Part of a small language model's weights.
Size: 12 layers, 10 heads of 32, MLP 1280 GELU, 16.1M parameters.
Each number is 128 + 32 x the weight over its row's rms, rounded and kept within 0 to 255. Layers, rows and columns count from 0. The size above them is the row's rms in percent of the matrix's.

# layer 2 MLP down (transposed), 1280x320, rms 0.0665, rows 1038-1059, columns 160-319
size [101 108 105  91 102  99 104  96  96  98  93 103  92 104 101  99 107  97 102  99 105  98]
[[144 122  81 164 171 164 170 181  96 107 102 153 164 126 102 140 120 170 150 150  86  81 157 110 141 104 181 104 132 145 148 124 110  98 109 106 153  69 148 162 115 141 161 154 123 101 177 174  60  67 145 166 165 202 101 129 134 121 137 142 129 104  91 108 122 103 107 142  68 126 141 125 101 155 146  91 172 125 186 138 104 142 119 119 138  55  83 160 114 165  71  96 136 116  95 135 120 152 103  89 163 133 149  96 138 159 154 124  57 119 170 111 119  71  96 122 148 173 143 155 162 154  88 105 150  75 166 103 182  97 113  98 107 101 161 158 126 216 205 128 181 120  99  70 110 106  83 130 111 143 119 128 155 149 165 105 147 133 141 133]
 [119 165 148 120 155 124 157 132 123  81 140 108 148 119 111 168 140 159 102 178  63 131  96  92 125  58  84 100 129 118 156 192 191 219 146 133  90  70 123 150 154 179 163 165 107 120 134 157 109 151 153  80 127 119 180 141 139 136 118 116 101 152 159 123 158  97 136  93 111 106 166 171 142  90 156 140 177 111 113 144 129  89 120 173 132 139 157 160 169  98 163 112 151 115  99 152  47 136 154 141 168 136 138 136 131 118 127  59 109 148 154 120 117 115 117  90 139 202 123 159 148 125 136 131 137 121 138 179 100 103  86  96 117 117 125 167 153 140  91  75 184 101 161 168 122 148 150 106 218 108 115 126 169 119 147 106 168 141 111 175]
 [115 124 149 145  99 161  77 166 126  94  67 104 105 119 114 141 214 182 108 105  94 128 129 130 135 149 106 169 132 146 150 104 123 142 110  95  84 118 195 146 190 112 183 102  90 114 113 146 142 124 116 125 119 145 124  93  96  85 109  80 154  91 130  83 136 123 142 135 123 129 159 142 108 102 152 124 116 136 155 106 108  82 137 113 120 109  99 130 145 124 160 124  75 142  89 164  87 105  77 102 151  93  91 109 145 109  92  93 126 142 132 187 166 119 116 146 139 119 142 115 138  89 153  85 140 116 192  78 111 129 142 109 136 100  99 142  89 121  83  96 172 139  94 112 164 114 108  82 159 118 128  66 162 125 196 103 141 156  47 155]
 [118 110 108 204  96 182 155  89  95 154 122 109  85 194 123 155 106 126 110 132 122 158 157 124 143 167  99 195 126 143 205 144 154 142 155  95 131 128  96 178 113 119  96 126  89 101 120 171 133 110 185 125 116 135 115 114 111  95 216 107 129 121 139 120  94  85 158  88 150 125  94 157 175 130 135 209 128 110  86 153 139  71 128  99 102 139 122  85 220 143 106 173 180  61 164 101 113 177 101 143 155 148 141 118 126 144 171  66 164 156 138 122 113 162 103 131 105 135 107 144 139 102 187 181 156 128 103 166 112 125 190 142 153  61  79 194 128 115  98 220 151 167 151 159  91 154 115  78 149 165 128 126 146 150 114  55 168 185 119 154]
 [128 127 135 113 151 108 130 174  97 155 159 113 172 113 189  88 181 150 161 170 150 105 140 174 164 165 108 132 127  96  77 112 179 144 174 164 132 176 170 158 148 160 167  91 172 136 165 108 123  95 112 144  69  84 181 123 101 150 139 115 141  31 130 109 147  76 140 121 151  91 139 157 128 147 157  76 137 151  92  99 196 103 204 139 142 104 152 129 102 123 101 177 145 106 125 140 143  88 152  84 124 119 145 152  84 137 124 105 104 103  80 138 154 107 137 128 110 118 161  96 116 158 180 107 110 153 105 134 163 102 161 114  97 133 102 137 153 131 143 117 120  92 144 136 110  83 139 130 114 182 190 114 124 169 115 150 172  71 122 148]
 [150 126 116 164 100 174 145 145  66 150 156 123 125 183 117  88 169 123 160  79 142 103 109  92  70 114 127 113 115 125 102  89 164 117 123 120 156 159 195 126 126 123 122 103  84 164 176 114 131 147 153 165 152 118 153  73 141  93 145 102 109 135 128 118 121 158 109 132 117 129 163  79 115  75 146 129 123  61 104 145 204 169 142 159 142 162 120  90 143 111 110 146 149 133 158 142  94 160 136 166 186 149  89 151 120 100 101 199  76 129 174 127 228 144 176 121 104  65 153 112 115 145 126 131 142 119  94 164 145 114  79 152 162 110 106 152 152 255 159 124 120 112  10 113 140 184 143 138 161 142 113 137 123 163 118 145 174  96 131 163]
 [173 127 138 164 120 152  91 138 147  32 121 134 144 131 188 120  81 144 105 144  88 148 146  98 106 193 116 146 135 107  84 118 125 121 126 124 108  77  76 107  65 144 130 129 158  96 112 155 141 129 153 127 163  71 112  85 129 149 117 183 192 164  77 148  93 153 175  94 123 158  72 139 160 155 120 117 156 115  73  86  49 115 128 122 149 144 159  89 143 119 123 142 152 163 147  97 185 118 160 108 152 103 121 139 121 152 145 167 148  89 187 128  69 119 177 142 130 105 187 157 130 180 161 193 137 106  51 112 119 142  70 106 140 121 157 126 106 125 129 139 172  99 120 128  78 141 167  90  85 135 157 199 109 154 113  98 132 173 104 104]
 [123 129 108 140 153 187 131 113 177 124 141 166 152 134 172 146 102 126 124 131  82 131 169 123  89 107 109 137  54 158 133 187 103 142 118  85 178 146  89 135 112  98 122  98 102 120 134 146 103  79 114 127 160 114 138 128 130  38 128  89 188 143 109 153 133 178  95 144 145 115 192 163  40 167  85 151 109 168  90 105 151 207 165 146 144 124 112 123 172 119 131 177 184 140 178 121 113  97 124 107 113 109 131  98  74 115 122  92 129 120  56 110 133 178  85 142 171 128  80 122  57  77 139  94 118 143 164 143 101 137 111 163  94  94 169 115 109 117 142  69  63 120 173  84 119 160 109 101 131 130 169 122 223 125 108 127 104  96 102 127]
 [104 122 112 106 142 147 144  96  91 138 125  74  91 115 165 162  92 132 102 110 113 171  97 120 145 140 131 140 156 186 151 154  76 100  91 136 154 141  29 123 100 103 115  81 120 138 117 159 127 111  69 136 145  94 158 141 152 133 137 109 104 123 151 118 145 113 139  84 130 123 116 127 162  85 115 122 146 148 118 135 124 159 130 119 129  83 111  93 143  60  67  32  93 123  68 156 115 170 165 126 118  98 124 116 173  72 127 149 182 163 147 115 187 152 138 161 146 137 157 152  92 137 135 156  71 124 133 126 144 153 188 127 129 112  82 114 116 115 146 147 144 155 134  81 179 112 144 150 174 149 120 113  64 131 111 140 126 135 137 103]
 [109 143 140 117  93 107 142 103 126 159 115 149 144 137  87 177 130 165 103 112 103  81 131 142 110 123  82  62 133  65  98 151 164 128 106 116 125  80 166 175  82 120 207 102 113 180 114  63 157  64 119 156 153  84 101  89  87  78  78 109 112 153 114  99 144 108  89 102  84  83  92 147 144 106 163 189 106 147 115 142 162 184 100 129 145  91 105  77 129 151  89 107 167 136 144 135  63 198  92  57  94 128 194 111 136 110 111  68  92 126 126 129  99  99 114 164 132 170 167 115 107 133 155 167 127  97 179 163 118 135 130  97  92 172 175 147 138 190 151 101 102 136 135  85  99 109 109  77 161 179 153 156 120 163 100 152 157 128 116 155]
 [ 77  98 174 156  86 114 127 134 167 149  95 102 132 158 189 184 143 141  45 135 221 164 134  93 116 112 109  86 138 171  82 128 166 129 176 140  95 184 123  89 117 108 189  67 142 146 145 170 171 121 135 122 140 111 104 145 142 160 148 110 147 120 177 116 117 135 109 179 120 138  50 159  78  78 149 162 126 141 167 110 222 119 165 148 189 113 115 156 141  86 164 158 133  99 116 128 156 116 148 142 127 105 151 110 163 143 149 139 129 180 133 140 114 132 164  66 104 135 150 154 128 142 105 146 107 123 164 170 116 124 185 104 141 108 143 171  87  99 153 146  80 148 162 147  75  84  62 141 103 137 109 107 116 179 182 147 125 114 129 148]
 [139 113 104 152  79 147 143 104 118 114  96 113 114  94  83 116  86 156  99 100 103 153 114 114 146 157  50 140 145 124 139 143 158  77 177 123 145 124 134 122 103 112 175 139 128 112 127 134 144 133 154 102 129 131 160 132 117 149 101 162 146 142 178 121 129 105 141  87  44 113  76 111 188 117 165  83 126 155 128 173 209 170 103  33  85  95 131 150 127 103 164 165 158 161 107 135 136 167  82 162 118 175 120 131 141 147 161 142  79 180 157 150 134  66 110 180 133 142  72 139 168 157 206 136  93  85 103  90 101 141 151 110 155 127 102 153 100 151 157 120 119  85 126  64 192 125 154  88  98 119 188 118  89 165 106 122 160 122  75 113]
 [ 56 155  79 147 116  89 100 144 183 173 104 185 144  99 103 103  98 118 126 153 102 121  95 100 135 218 158  94 135 133 143  84 140 149 143 125 117 143 119 104 145 174 104  70 156  95 142 101 128 121 132 120 144 137 168 115 126 150 152 127  83 134 149 142 113 119 171 103 110 191 116 190 156 129 174 130 167 149  94 109 171 111 181 161 170 181 153 145 152 105 127 104 111 147 149 153  80 134 144 144 148 118  94 187 145 116 138 174 104 134 126 134 164  99 127 125 126  99 156 101 143 135 115  78 105  94 179 128 140 148 134 138 125 139  61 174 148 139 120 163  96 169 193  47 121  76  97 137 164  98 174 167 145 155 188 140 189 185 142 120]
 [ 91 112 166  87 197 100 172 147 165 113 122 128  87 121 151 145 157 112 131 166 132 224 165 160 181 148 159 112 151 118 105 182 202 137 161 140 136 102 101 139  95 141 119 128  69 121 139  99  95 164 182 136 144 103 164 134 163  96 111 132 131 166 178 118 140  88  89 149 147 137 128 135 117 115 130 150 125  94 147 126 124 141 167 130 124 125 107 195 109 126 148 141  63 114 125 124 109  92 132 152 106  81 178  54 171 129 100  96 142 144 169 148  96 116  96  85 164 188 136  96 100  96 159 195 104 140 137 162 106  61 103 188  86  79 132  99 109 140 155 145 103 150 121 131 127 174 168 150  80 120  95 139 175 104 131 129 190 122 133 195]
 [ 92 171 139 114 150 133 130 117 131 156 134 142  86 148 131 124  93  69 115 147 122 117 162  79 131 156 103 143 146 102 123 166  93 103 191 114 116  90 125 150 140 149  95 156  48 176 183 177 161 127 151 128 116 124  97 117 125 156  95  95 127 101 158  83 193  79 129 144 123 147 161 107 110 139  97 121 153 151 131 177 110 136 164 105 103 192 190 177  63 174  99 139  97 160 135 121 158 121  61 134 110 136 154 195 153 147 129 102  82 110 119 123 145 147 136 146 109 124  72  97 195 192 149  99 173 153 119 113 162 129 135 122  82 140 158 119 120 157 185 128 206 104 138 122 169  93 142 111  59 102 111 143 104 156 119 139 116 163 190 130]
 [121 148 147 103 126 109 105 155 149 173 108 189  74 118  89 107 123 123 125 179 159 122  11 112 124  81 119 101 147 106 113 153  89  68 138  93  87 163  71 103 106 126 123 142 105 123  87 189 144  87  69 181 126 112 120 137 128 101  87 115 182 162 134 130 164 143 146 130 102 153  79  77 102 141  99 158 176 114  97 141 105 153 148 121 123 197 116 139 110  97 147 176 149 182 129 113 129 129 126 103 124 187 156 101 161 123 146 153 178 176 168 116 154 126 153 106  48 117 133  69 113 129 142  72 158 117  91 139 112 126 155 137 125 102  90 110  75 116 108 180 121  77 127  94 166 175 146  75 105 128 104 158 115 115 158  97 165 148 165  92]
 [133 140 125 105  58 120 105 142 175 111 183 122 108 114  78 129  96  60 146 171 152 111 113 137 142 119 141 153  87 138 176 114 108 130 155  83 128 105 115 112 193 103 120 105 135 126 121  91  97 112 133 115 120 128 176 116 177 104 141 163 103 146 115 183  95  61  79 118  93 160 182 190 130 124  87 164 158 109 114 143  85 153 159 115 151 134 160 134 113 102 176 141 116 141  71 122 116 104 132  90 119 147 138 189 162 125 153 100  75 168 150 103 142 150 113 145 164 152 139 131 100 162 114  74 142 151 120 129 133 106 193  79 112  74  97  78 138 207 184 141 131 126  84 140 103 143 202 139 119 114 104 115 163 187  86  62 137 169 140 145]
 [ 85 153 146 180  96  94 107 140 102 180 138 148 116 147 100 116 124 137 214 173  92 162 155  94 168 112 131 135 144 125 127 108 139 145 108  88 125 124 150 173 163 126 137 103 172  65 198 120 171  93 166 111 111 146  83 141 127  96 145 122 168 134  13 106  63 110 163 144 160 140 108 114 186  93 148 123 182 116 123 112 145  86 128 126  86 161 122 177 164 156 136  99 135  49 112 151  82 131 144 121 120 144 126 115 103 150 127  85 129 131  88 159 153 130 121 158  86 132 143 123 109 130 126 136  90 108 155 116 129 183  84 179 149 161 133 138  96 134  81 171 131  66 145  90  84  11 118 145 193  85 105 155 163  99 164 114 150 103 163 128]
 [121  97 138 154 156 140 150  90 132 180  97 138  92 146 155 151 106  69 154 112 143  78 128 167 127 180 110 101 132 124 146 145 145 132  81 142 120 170 150 130  53  92 165 115 132 110  88 166 133  89  87 104 132  91 147  96 151 163 146 147 114 160 139 164 120 165 186 140 128  99 107  95 116 147 144  64 144 149 123  66 133 138 120 133 120 143 130  74  43 110  97 167 124 100 150 109 128 183 123 101 136 105 130  95 156 101  89  92  82 190  83 166  97 159 125 122 145 123 168 141 110 108 169  68 147 125 128 131 153 104  89 164 102 119 134  90 108 195 147  90 176 185  54 125 101 111 149 137 140 161 113 131 118 145 135 148 164 134 152 116]
 [172 113 105 198 100  54 157 149 115  84 102 149 131  79 110 116  83 183 197 129 105 141 119 136  64 179  55 149 173 120 154 105 163 152 117 121 173  99  90  91 143  95 113 131 136 146 167 152  87 169  72 128  67 153 108 104 155  93  98  74 158 122 142 108  89  93 160 125 149  89 162 156 175  86 150  89 115 150 171 129  86 102  49 119 132 160  97 127 132 144 133 152 111 144 112 123 130  72  90 128 190 117 166 189 154 120 160 145 104 154 119  88 158 134  82  75  91 139 159 161 116 107 136 128 135 117 148 156  52 119 129 117 147 174 153 128 120 101  79  89  78 144 129 157 107 109 126 162 134 146 132 100 122 159  60 177 130 137 140  85]
 [155 106 107 129 112 128  79 126 140 169 103 123 124 137  87 101 156 163 155  98 220  93 160 117 154 148 163  79 121 162  84 141 107 106 154 130 132 171 124 132 100 150 162 132  57 159 129 131 145 157 170 156 132  54 124 150 156 126 103 149 126 154 130 228 115 107  78 135 191 135 113 154 146 151 147 138  80 164 146 162  81 142 175 142  73 136 120 122 110 128 208 118  78 147 108 172 192 179 129 138 128 111 100 149 192 185  82 156 122  95 121 161 178 149 102 112 140 157 100  98 153 152 129  82 167 106  97 129 136 120 133 213  91 159  75  89 159 162 134 192 101  95 155 184 130 164 122  67 141 193 104 119 103 154 106 113  83 148  73 140]
 [140 114 142 104 127 128  97 131 154  98 147 151  64 148  86 102 111 154  96 148  73 114 119 137 128 115 111 174 144 125 141 165 166 147 167  60 135 112 127 126 112  86 132 153 167 107 123 188 171 146 102 138 188  95  90 186 147  94 112 127  89  75 193 160 208 128 168 185 108 113 188 130 134 142 155 128 147  99 128 110 162  73 138 127 185 138 129 134 145  90  97 110 130 141 110  94 150 199  79 193 158 148 102 143 117 107 169 164 142 135 139 147 128  19  63 123 131  99 152 166 164 182 178 157 216 152  92 139 106  56 152 177 144 100 151 131  95 108 112 147 163 124  90 119 128 104  85 147 181  78 107 169 100 132  93 121 138 112 118  98]]
# layer 2 MLP up, 1280x320, rms 0.0694, rows 1039-1059, columns 160-319
size [ 93 106  96 103  96 100 102  93 100  94  99  91 110 103  91  94 103 101 104  88  99]
[[120 123  91 160 165 157 137  98  92 134 120 122 175 127 159 142 142 152 136 182 122 121 113  91 147 155 170  97 126 143 140 138 131 196 106 151  81 198 137 116 168 134 145  99 142 164 112 162  93 161  90 140 133 108 150 184 130 106  70 161 132 157 105 105 160 139 114  94 106 152 127 221 116  94 129 146 159 121  61 140  91 124 141 130 154  99 122  99 133  82 122  86 125 126  70 190  82 138 139 192 129  57 169 212 163  20 148 136 154  84 135 154 118 110 111 146  91 210 148 114 142 102 109 127 132 187 182 109 116  77 127  55 136  42 128 123 157 130 100 117 167 112  88 141 138  97 112 130 135 160 145  88  80 131 132 119 125 126 125 147]
 [ 69  77  81 117 126 141  93 138  66  75 145 148 114 107 119 145 118 109 160 180  74 185 159 174 125 130 119 127  93 171 131 117 130 122 134 108 143 147 104 129 104 187 135 138  95 161  81 135 135 157 103 135 122 187 160 134 100 111 108 141 152  73 146 129 106 146  70  80 150 109 195 145  96 135  97 133 141 159 149 134 120  59 145 124  79 126 153 166 161 149 201 108  57  92 143 121 195 126 173  97 124 174 161 144 155  86 123 149 136 203 146 137 104 165 116 121 147 134 147  78 110 112 197  91  90 138 155 106  91 131 156 145 152 107 139 101 114 116  58 127 118 134  63 128 125 101  86 144 196 147  99 103 170 112 169  87 103 101 125 189]
 [148 136 100 128 126 131 150 101 127 153 128 110 117 113 100 129 170 124 100 178 165 116 135 166 115  67  35  75 105 102 116 103 199 107 174 135 114 105  80 167 117 150 148 130 136  96 128  82 125 123 165 113 138 160 101 146  90 119 104 138 123 137 130 111 112 106 134  84 117 141  87 127 118  89 100 145  88 171 115 134 150  19 131 156  83 106 129 131 204  75  93 138 152 138 158 143 109 101 105 169 116 185 120 148 169 132  74 111 120 132 130 178 119 117 110 130  88 138  88  68 184  51 138 146 160  99  94 126 129 173 158 106  95  87 114  77 151 190 100 193 133 104 118 118 128 139 158  80 148 126 177 117 163 129 134 115 154 185 169 114]
 [ 87 148 168 145 152 129 138 126  96 143 126  78 143 112 122 132 141 144 132 165  95  86 152 156 166 153  94 111 155 121 162  44 129 100 127  80 125 114 168 188 105 160 123 122  99 163 210  64 123 146  88 119  60 102 140 133  92  99 169 160 119 116 104 113 135  85 151 175  87 129 118 144 111 150 138 126  88 140 137  78 166 135 132 101 116 130  94 146 134 160 137  45 143 120 106 120 136  85 166  42 170 128 189 119 123 185 165 131  73 141 140 140 136 140 137 141 123 158 158  72 134 184 113 175 133  86  64 149 117 124 138 152 121 139 206 149 148 161 120 128 171  96 111  69 150  52  98 154 143 132 188 124 135  77 150 154 177 110 123 126]
 [124  91 123 122 128 107 129 132 112 116 122 141 102 115 121 120 111 141  93 131 115 104 184 103 185 113 116 189 128  79 119 136  61  90 176 134 127 130 125 133 121 126 134  53 138 133 108 156  96  83 100 125 161 115  62 163 185 148 123 159  91 137 114 128 147 198 127 169 107 115 111 141 142  77 117 114 160 131 103 116 192  76 175  89 129 139 131 140 130 122 138 142 136  41  54 148  94 133 119 116 111 166 105  93 153  79 113 121 114 165  52  82 123 101 157 180 105 118 112 109  87 118 166 142 156 220 169  98 146 108 100 135 129 174  81 162 105 136 120 128  57 170 130 150 146  81 101 159 175 173 143 122 171 146 145 140 134  94 196  87]
 [154 123 129 102 170 158  87 166 133  72 179  60  88 179 123 147 160 128 141 118 141 160  54  84 116 129 115 137 160 186  60  99 176  56 111 121 132 124  90 153 105 131  83 181 164 114 102 146 186 102 146 149 135 110  90 113 125 105 148 114  91 173 128 139 135 135 171 120 114 140  88 139  75 180 154 129 131  98 136 107  95 131 139 121 112 114 134  88 128 101 135  87 142 117 122 197 114 126 132  83 141 114 187 160 138  72 146 120 133 156 125 133 130 132  98 134 158 129 101 126 121 137 205 131  90 124 119 136  93 142  95 127  98  67 123  84  76 170 154  98 177  92 122  97 108 150 150 176  95 137 107 212 117 163 107 190 127 113 138 147]
 [140 121 154 123 152  83 160 142 101  76 168 125 132 111  52 104  21 150 141 142 119  74 104 165 113 131 163 137 115 141  89  74 107  72 129 133 108 121 159 107 139 158  89 134 120 155 155 138 172 111 148 104  73  81 149  65 118 205 129 104 108 117 149 114 148 143 158  94 127 132  96  51 121 108 123 139 123 155  99 167 146  67  99 114 115  73 150 161 131 112 154 133 122 103 129  93 183 144  85 107 124 119  86 154 180 131 148 121  77 142 147  83 137  66 147  98 176 143  91 135 201 138 195  63 101 140 151  91 110 127  96 188 139 161  88 167 142  82 106 220 156 143 142 130 185 121 139 133 161 128 114 119  55  90 176  80  89 153 159  89]
 [128 134 145  65 111 147 123 140 124 112 108 152 190 160 119 136 128  95  82 105 105 138 142 129 103  97 132 165  68  56 150 130 130 159 134 134 125 188  90 158 138 135 145 123 172 128 110 166 115 149 141 133 117 158 125  95 104 130 129  51 128  83 103 190  79 130 177  98 169  70 128 115 109 167 152 144 135 141 136 125  58 140 155 133 125  61 117 110 169 114 101 145 197 173  92 136 164 125 114 107  92 169 117 146 129 142  97 130 153 114 126 112 185 126 162 117 126 101 128 149 146 109 158  81 144 152 165 141 145 192 169  83 166 132 136 126 122 138 169 166 130 152 145 141  66 128 105  99 112 129 139  59 175 194 173 121 163 110 100 121]
 [106 117 150 137  96 138 220 148 113  93  90 144 134 169  88  96 136  57 135  93  95 163 150 136  80 158  93  69 136 158 151 121 149 132 167 129 111 159 137 108  70 109 148 103 157 134 105 149 125 145 107  89 134 101 102  94 146  78 179  65 113 122  98 159 124  93 154  82 139 142 132 108 109 104 149 149 110 197  94 143 118  97 142 171 182 138  84  91 157 179 160 118 169 114 121 132 127 151 124  82 158 147  79  71 146  96  39 109 136 157 121 161 108 138 192 106 122 162 117 138  77 142 120 128 109 189 110 145 140 105 114 113 130 153 177  79  99  99 144  63 148 112 151  50 171 169  88 202 172 105 147 149 111 138 127  93 151  81 118 149]
 [156 148 150 172 148 133 164 119  74 122  82 208 125 129  85  80 112 127 105 141  67 123  98 135 158 110 103 149 107 138 155 166 110 133 162 109 151 100 105 164 106 118 127 123 115 101 157 109 154 112 104 138 102 143  75 164  93 109 151 159 158 129  78 108 103 160 130  96 176 127 129 174 172 141 125  89 178 103 111  47 104 176 152 147  72 150 176  71 164 158 133  82 111 106  90 105  95  88 141  61  90 146  83 119  91 130 119 131  72 108 132 201 165 189 140 150 160 174  47 163  79 130 113 114  91 114  88  85  75 156 125 159 121 178 122  99 109 149 118 134 100 129  78 130 146 152 125 104 142 136 151 152 155 105 145 186 112 112 131 145]
 [118 137 185  75 159  83 146 112 191 103 120 192 156  98 116  79 163  99  95 119 161 111 112  76 103 105  95 135 102 181 116  81 140 124 123 170 135 104 164  93 133 130 146 110 136 129  99 126  37 137 155  89 198  61 144  72 108 117 125 101 205  84 143 176 153 148 133 130 124 168 151 129 186 144 158 125 156 102 158  82 153 101 113 121 144 110 132 118 123 100 148 130 155 137  64  81 126  96 121 163 100 148 130 143 125 127 124  86 120 155 110  90 106 120  93  98  98 125  87 172 116  96 123  99 110 115  78 147 111 186 124  76 147 106 101 210 130 138 131 140 145 128 160 106 148 101 124 131  86 120 144  99  85 164 128 106 170 126 170 107]
 [ 78 177 111 133 184 109 101 135 104  86  97  36 144 136 182 113  95 119 129 176 189 168 145 161 177  93 101  83  87 135 128 173 107 106 136 135 192 138 201 119  99 121 137 106 101 134 119 150 136 103 147 154 166 113 133 136 112  98 146 163 243 121 155 143 133 172 138 160 143  98 151 115  70 145  74  95 136  95  92  77  84 163 118  82 154 134 157  95 179 107 115  94 111 107 167 111  95  93 172 136  83 144 140  85 113  94  66  93 160 104 133 127 183 104  88 135 184 134 145  58 102 141 175 157 146 186  78 171 134 140 105 159 153  99 141 125  92 139 138 134  78 130 112 144  99 143 128  25 116 196 118 201 116 112  87 131 136  99 144 128]
 [124  89 130  71  99 121 157 114 141 154  76 205 158  98 151 181 114 107 120  99 168  59 123  92  54 145 164  88 157  82 106 144 118 106  60  85 155 130 120 154  73  90  68  90 139 138 118 132 152 196 152 161  68  76 143 141 160 111 114 120 102 114 145 129 170 177 119 161  95 163 149  90 156 123 173 150 165  95 172 143 158 132 189 144  68 113 149 149 143 150  69 121  86 125 146  91 156  91 130 183 125  95 147 153 134 154 133 143 164  99 128 103 128  99 112 181 125 122 144 187 110 148 117 100 152 133 103 180 146 105  61  93 177 129 156 147 101 106 152  85 133 173 111 133 117 101 168 148 165  31 160 183 133 144 179 101 127 111 154 114]
 [159 120 130 115 161 125 192 153 165 140  88 106 104 170  78  73 120 147 159 150 179 133 113 140 131 140 148  96 101 141  83 149 188 198 101 104 146 113 130 168 130 120 134 106  79 144 105 119  97 103 123  89  99 145 142 143 135 111 186 115 112 106 147 122 194 143  94 105 139 150 168  98 131 106 103  56 131 130 146  47  91 119 166 167 167 115 159 155 148 107 115 134  94 182 155 135 135 144 106 119  87  99  88 159 127  67  92 121 141 100 150 108 111 106  77  75  84 150 102  82 175 109 149 149 133 152  66 153 186 146 124 135 170 109 145 190 133 142 170 159 155 117  71 149  96 109 105 129 165 140 160 127 122 188  78 190  96 190 123 131]
 [ 96 107 107  85  67 176 107 120 122 144 110 110 164 158 201 142 100 158 132 209 151 130  92 113  86 153 149  93  89 123 159 143 146 171 131 124 150 111 156 208 103  92  64  94 102 190  96 152 132 171 131 138  89  83  97 151 162 128 147 180 123 133 136 102  95 148 126 116 102  82 145 150 129 134 155 109 135  70 129 111 129 108 121 116 101 179 127 138  96  94 133 169 153 161 136 118 136 220 145 150 113 146  83 182 125 145 180 160 119 141  70 154  61  83 150  97 104 109 106 122 119 142 121 157 133  94 117 183 164 135 111 146 115 163  93 112 148 134  88 110 158 145 119  69 182 136 141 150 115 141 154 144 119 156 104 164 119 153 153 189]
 [124 103 152  91  83 157 146 110  88 125  77 144 109 157 172 120 158 187 160 140 100  75  62 119  93 133 104 125 112 130 139 153 123 159 185 175 165 141  78 111 180 184 141 151 120 106 101 153 130 155 136 139  91 155 115  98  93 164 103 129 108 112 156 131 188 104 205 156 128  92 148  85 152 130  69  84 100 154  70  71 115 112 135 104  84 111 163 170 127  84  70 111 164 123 121 120  61 106  70  89 126  82 208 185 116  66 171 103 148 140 135 144 123 151 135 114 136 175 142  62 144 149 136  75 140 127 109 136 108 123 144  86 162 150 127 153 106 158 113 160 154 119 125 206 179 186 110 152 140 107 133 134  94 115 145 146 129 141 112 117]
 [177 157 112 157 193 138 141 143 184 116 125 139 139 128 150 134  85 109  81 226 123 114  70 107 132 142 112 174  71 130  93 136 102 118 154 133 138 132 147 138 190 135 126 147 100 157 101 179  80 170 134 115 129  65 131  92 156 130 127 154  81 126  86 125 117 155  81  96 193 124 177 153 155 115 119 169 149 172  73  80 101 134 131 141 154 206 158 102 159 158 163 122 175 128  43  87  90  88 125 106 112 131  91 139 188 121 113 140  98 150 125  57 128 136 183 116  66 115 135 238 122 141  67 142  54  89 136 133 103 121 139  78 151  98 118 136 119 171  54 130 115 153 137 125 104  92  98 175  86  98  88 108 110 129 186 168 100 154 118  87]
 [166 144 137 130  98 137 155  81 176 142  92 146  84 137 123 144 146  96  99 128 123 128 137 169 133  54 167 151 132 109 158  83  74 186 129  69 133 141 113 133 111 100 204 115 102 170 143 108  84 150 111 114 117 141 139 198  71  70  76 129  97 119  96 118 129  81 121 162  98  81 118 121 159 138 149 136 161 180  61 148  80 128 138  96 150 148 112 142  75 118 127 152 141 135 109 164 103 104 124  89 173 107  84 162 107 131 109 152 137 101 199 158 150 129 139 171 115 105  99  72  71 130 138  97 147 111 105 159  84 168 192 178 123 100 198 189 116 134 120 117 125 147 203 121 156 128 140 135 153 160  88 145 147  79 166  85 100 179 114 187]
 [103 175 158 150  77 129 149 148 138 129 116 128 152 145 118 154  60 167 149 168 110 145 101 102 133 145 125 122 145  84 172  70 128  89 191 118 149 160 110  77 185 125 165 113 156 121 154 141 114 132 188 143 128 215  90 101  90 163  88  93 118  61  78 138  96 115 202 108 150  85  73 120 145 139  97 133 201  87 131 102 103  55 117 129 187 103  89 108 148  88 142 163  80  94 184 151  84 151 155 118 130 115 155 133 116 116 131 133 101 183 135  95 119 135 143 136 167 159 102 129 185 145  83 137 121 153 142 108  90 134  83 171 128 140 138 136 129  83 117 116 113 151 141 180 146 121  93 194 152 128 102 116 145 189 101 130 129 116 148 131]
 [128 118 160 121 165 125 128 106 197 141 121  32 114 156 110  79 134 202 125 124 155  72  76 108 119 127 121 122  99 185 121 101  95 180 159  70 168 122  87 138 145 157  78 160  83 149 144 120 112 139 107 139 156 113 125 149 130 124  90 149 161 121 138  49  77  89  95 165 191 111 144 150 149 106 110 141 168 177 187 167 103 136 113 152  98 147 139 114 155  94  84 146 138 152 157 149 113 102 109 172 155  83 140  80 174 159 111 143 144 101 146  92 122 175 120 105 132 170 117 125 163 154 110  43 155 123  75 138  87 196 141 115 119 179 135 163 106 168 183 111 187 134 160 152 114 136 114 110 167 187 123  48 100  90 157 157  57 170 106 131]
 [122 132 124 164 179  72 125 120 137 146 117 118 158 107 149  64 109 134 131 135 134 181 123 124 120  91 132 151  66 109 124  45  95 138 131 144 134 141 160 133 131 150 113 115 106 106 125  77 106 105 126 115 110 124 106 151  97 161 109 153 182 101  82 138 107 135  97 114 133 150 111  80 147  91 114  65 142  94 114  28  74 197 152  91 117 117 152 115 102 214 124 146 106 115 119 150  99  89 171 131 127 159 141 102 146 147 128 144 110 142 120  65 150 195 165 131 103 171 146  77 120 131 118 157  37  97 145 119 122 191 152 103 104 119 109 112 149 187 120 128 127 180 164 118 174 117 146 101 132 195 150 143 165 120 132 150 106 109 110 121]]